Each number is 500 + 50 x the weight over its row's rms, rounded and kept within 0 to 999. Layers, rows and columns count from 0. Numbers have three digits each. The size before them is the row's rms in percent of the matrix's.

# layer 12 MLP up, 256x64, rms 0.189, rows 202-244, columns 0-63
096:518439487508478565491486590437481460450419552439530430561569491549485466569440479559531426514434571501477508570449445465475579457545535406473475537590510587561430518541494563464504471491421513
104:468477423468538522442497489567419437525514528572558486481464423445610522517525395471463577478456496551436508455504501524414524425441496585574516541494480515531482435497510568589557591534451494
098:492517432478483576414547451567513407441514513544544454489428527465434512481510493482469509499413501452505457558540516508569572487515510531493510424533657538505579534566532393519559462508460417
103:453604530529556553431382432401487461415510586600571517524476440442559463503540512481441438444534488546498489601483548529501526501519533521475540487465537544499463452531567475519417490434500481
104:472470457440443561447488451490463489576529503633476514500489480484490474437458601511491509551493526516533569494510447491409446548525548487559606511471525546461558550425425615477474564464431427
095:493502446546436567605476488491517436493471524453490548573548514430591571531495400572505623520464466471474533497534585451457461461564506514408533473526524538446442551473489454420530497514430437
094:500497596560530600519569501520426427434487487439591531402584427420544454652554483517508435547526508504529485441485508522417536538545544448457456484442503464492506507509506512438492475521515485
112:421464374431516576573488553497516472502505561498524482468416442467403499569577464532530508472551522448519515506486450489443463455516637508554454495471488508588548461477540506424489536583577483
097:502539485460528578488498526477454528525458518563466600520476438503413484485484361572500536571481471555507606502487624583470519501524489433501514463437516455568444480473500550529513387482467432
088:464434472535502446485477559659535520497563538607447505503460431460496446505536461443552485501576511532467592407469477548397488448524497529575476469493430476489435529519450470573481536472558546
093:436556553489435516537540490564468562597537520440501448531454422487477547455462506526457454475510432551466486480586470570543455431437465597488472463493545530521441467611472471524564455540436613
089:508483442521466505548462465531543518493487476509543427510509470447484454525567449495457492553518589427589527492470452418519392460527452478422432516534515526554593621557471469625517458498573440
102:487436533566368556523520506513555581482497584510574436477481528521490484473574502492459542485539541496435460510538525500417409444499563469446454450466412583599508500494600546501464553447463462
096:544477474492509555478588553559536495567509537544532479464488426466537558471484430539480413437459454447472411451468493538527455570497517497526523357457572494438556517589452616506529572465501465
083:542412510464507535555538502476492556489467541432501452567533416442467443530463485593578487454548466522532475541444437477469566530578470605446428551483540466401522537520409554573555493473564474
113:519594425403489383525419536530506543498472500537546524420519403538443499495498576475500536479495610570489551554537467510417492530564450424485455510547529472404558526523557540467514540445480499
110:460472485468427483522410458545530543444515419452464453563587379463480520462603527577503516491540454505502403502495551499407471591554537520531519480512595467458466520486552593514502530462481569
098:386474470486437501513476430553589489505404510524519475540492527497422432586535536438466574421562451555508588523497535468511514484546493504580472499488394547540438507497570442455486482516520616
097:503529381474455556478564589559533514537497479578522567469585448528467455537455463471483518525535397518553508570514473392398549505458475385551516519479494520461528548443567525476448465458521549
102:475506504579531569485516540477454532449407541516507599427425463545601455528538514524504466500510449460419494593493487445583448460482525509462509447537505465528501537599485503538516410452595389
113:527537544432537511402460438477523514572518417457581479430572417472525482438551495485547540533553481454547534550541533442535442500520607549483503536569488536458547398422518495428401551495499506
104:477521524481555529537557406505414403533518481474505406553510511509488479598502462497425487506478553521494516634519553554510494525522512400510418501526507424520459549505502360468589467480480566
094:399530525460558495552545473504441447415491540550492420487630504474446410624504476533511438447438447534547417516501477562571425501524512481504484501541488582466513576527549531511528535511427484
094:469539584535543463622458448464439483491455516498490369518544510479530510505597504442473497555524498455511590511480529465568466540559448509603444574488454564477415404534435535493461500481448525
094:492502541412524572524446529486488479529421434629471484499535506475388543450558512509490491559552439494506428516488579463506479459444549522498465538527595530501445407536496501567613404484503561
088:447539398482417475589584476521418542591507424456542498551572481489527502431439561548470481488461456613448475520541529469521417546464493558449523501495490496497504489511510499622426435509564487
105:487519466441514597561551456560593439478485546502485491501430536482485370532495482487582453515532518590519409526517538560478443583481509555571406435456421536517486455547532517516473409503459472
098:484559466456524567581436458547567514591525521443606480475534524447442509481509449514474553506479407547477450506522535575453511466568467489446473486525419543555545411504518607509389480418506470
103:447591577449522454554524474537451597620487518564528493466546448420518484474484531453507522471509532525520465494530513440506452554495492469535398464496477540498410511445554495334507484508544592
097:580520466427530503430494444565530466595407525466516489456513418549459520493544499463483451534489511469457578513495470631478455406492526525401467549499410570536469522586462545486537507483581549
094:492425494507522565492522552506450447450536532547545596466605452582451385461568459443439507496462571504553538456508524475471502485494558525605490505418602517436426455500485524564456459490453527
118:462459457434515496500507464459626492560465472409488521497551389501461604488479424502606489498529532470466554575534460426496465555603527475554557495456459562542448415503490500568544490478544476
090:556445448485516529511506447444496543509533613541515434538546457586518504555473478494444428421560451417470464535543565497454551428484506477424439565516559613476591524529491424499451533438486551
096:522503409490517513482506513592529509503469450477542414419484508441539500501510552520497479500484451622447518533399519550524431525560570444438481451532372425552518548505508581567603474470483464
094:517405446556490500533580501485446540571479504580495510451500492410475454554487478494491636464523502526444508528414491578519547503500487441451513526546509481343546438570518551484570427509530447
087:516505432555474475493560497448451462560498429542502445446474620508483548445579478464403596502453517563418586595499498542507491462524544474518521472575440571535459521509519504450478368511510498
111:482459464492440462479455491531527453527504485473566427444521435566512536473490531478523484504541430387503472567511432564441509534488498411553549502589479580458553479621556596481397492579537496
101:449428477557474382577499427538510617551506571467544489483503372483512421444547491534573491518438535532561449529519388479391475526563491509448524506536523485482482547498515529474540500487569527
094:477532485430542483458484555575494518491513479578512530452510411483400444485539480425476545548495527533447508467546540550400408475501525426614447518464497492603468618527427482538515572534477529
100:501517433514453586472487524490540394550471547425556568481520501503599455506460454479533605513441557577426578536403499523487405458461452532488418586462542468460546520535523445500495538483547495
095:507448476526462538539536557501496408549511496518560422535494435431588458485421477480582555456542462497557530530449504469534431442577487529515494301537583487465489546520453535482490526541497527
098:529499451432518435552436558500518479511514611562515419457473446455514533534549511457466422497427498436534509501495466524459453423471530421595410481516502535560584496462534516588578592557468547
096:497621479437491468479619501516510421611439488496499571588440499474543441513539443486444512511535437481440523529506490561448527451489504458560507482509472501449506457672469427522467512524523461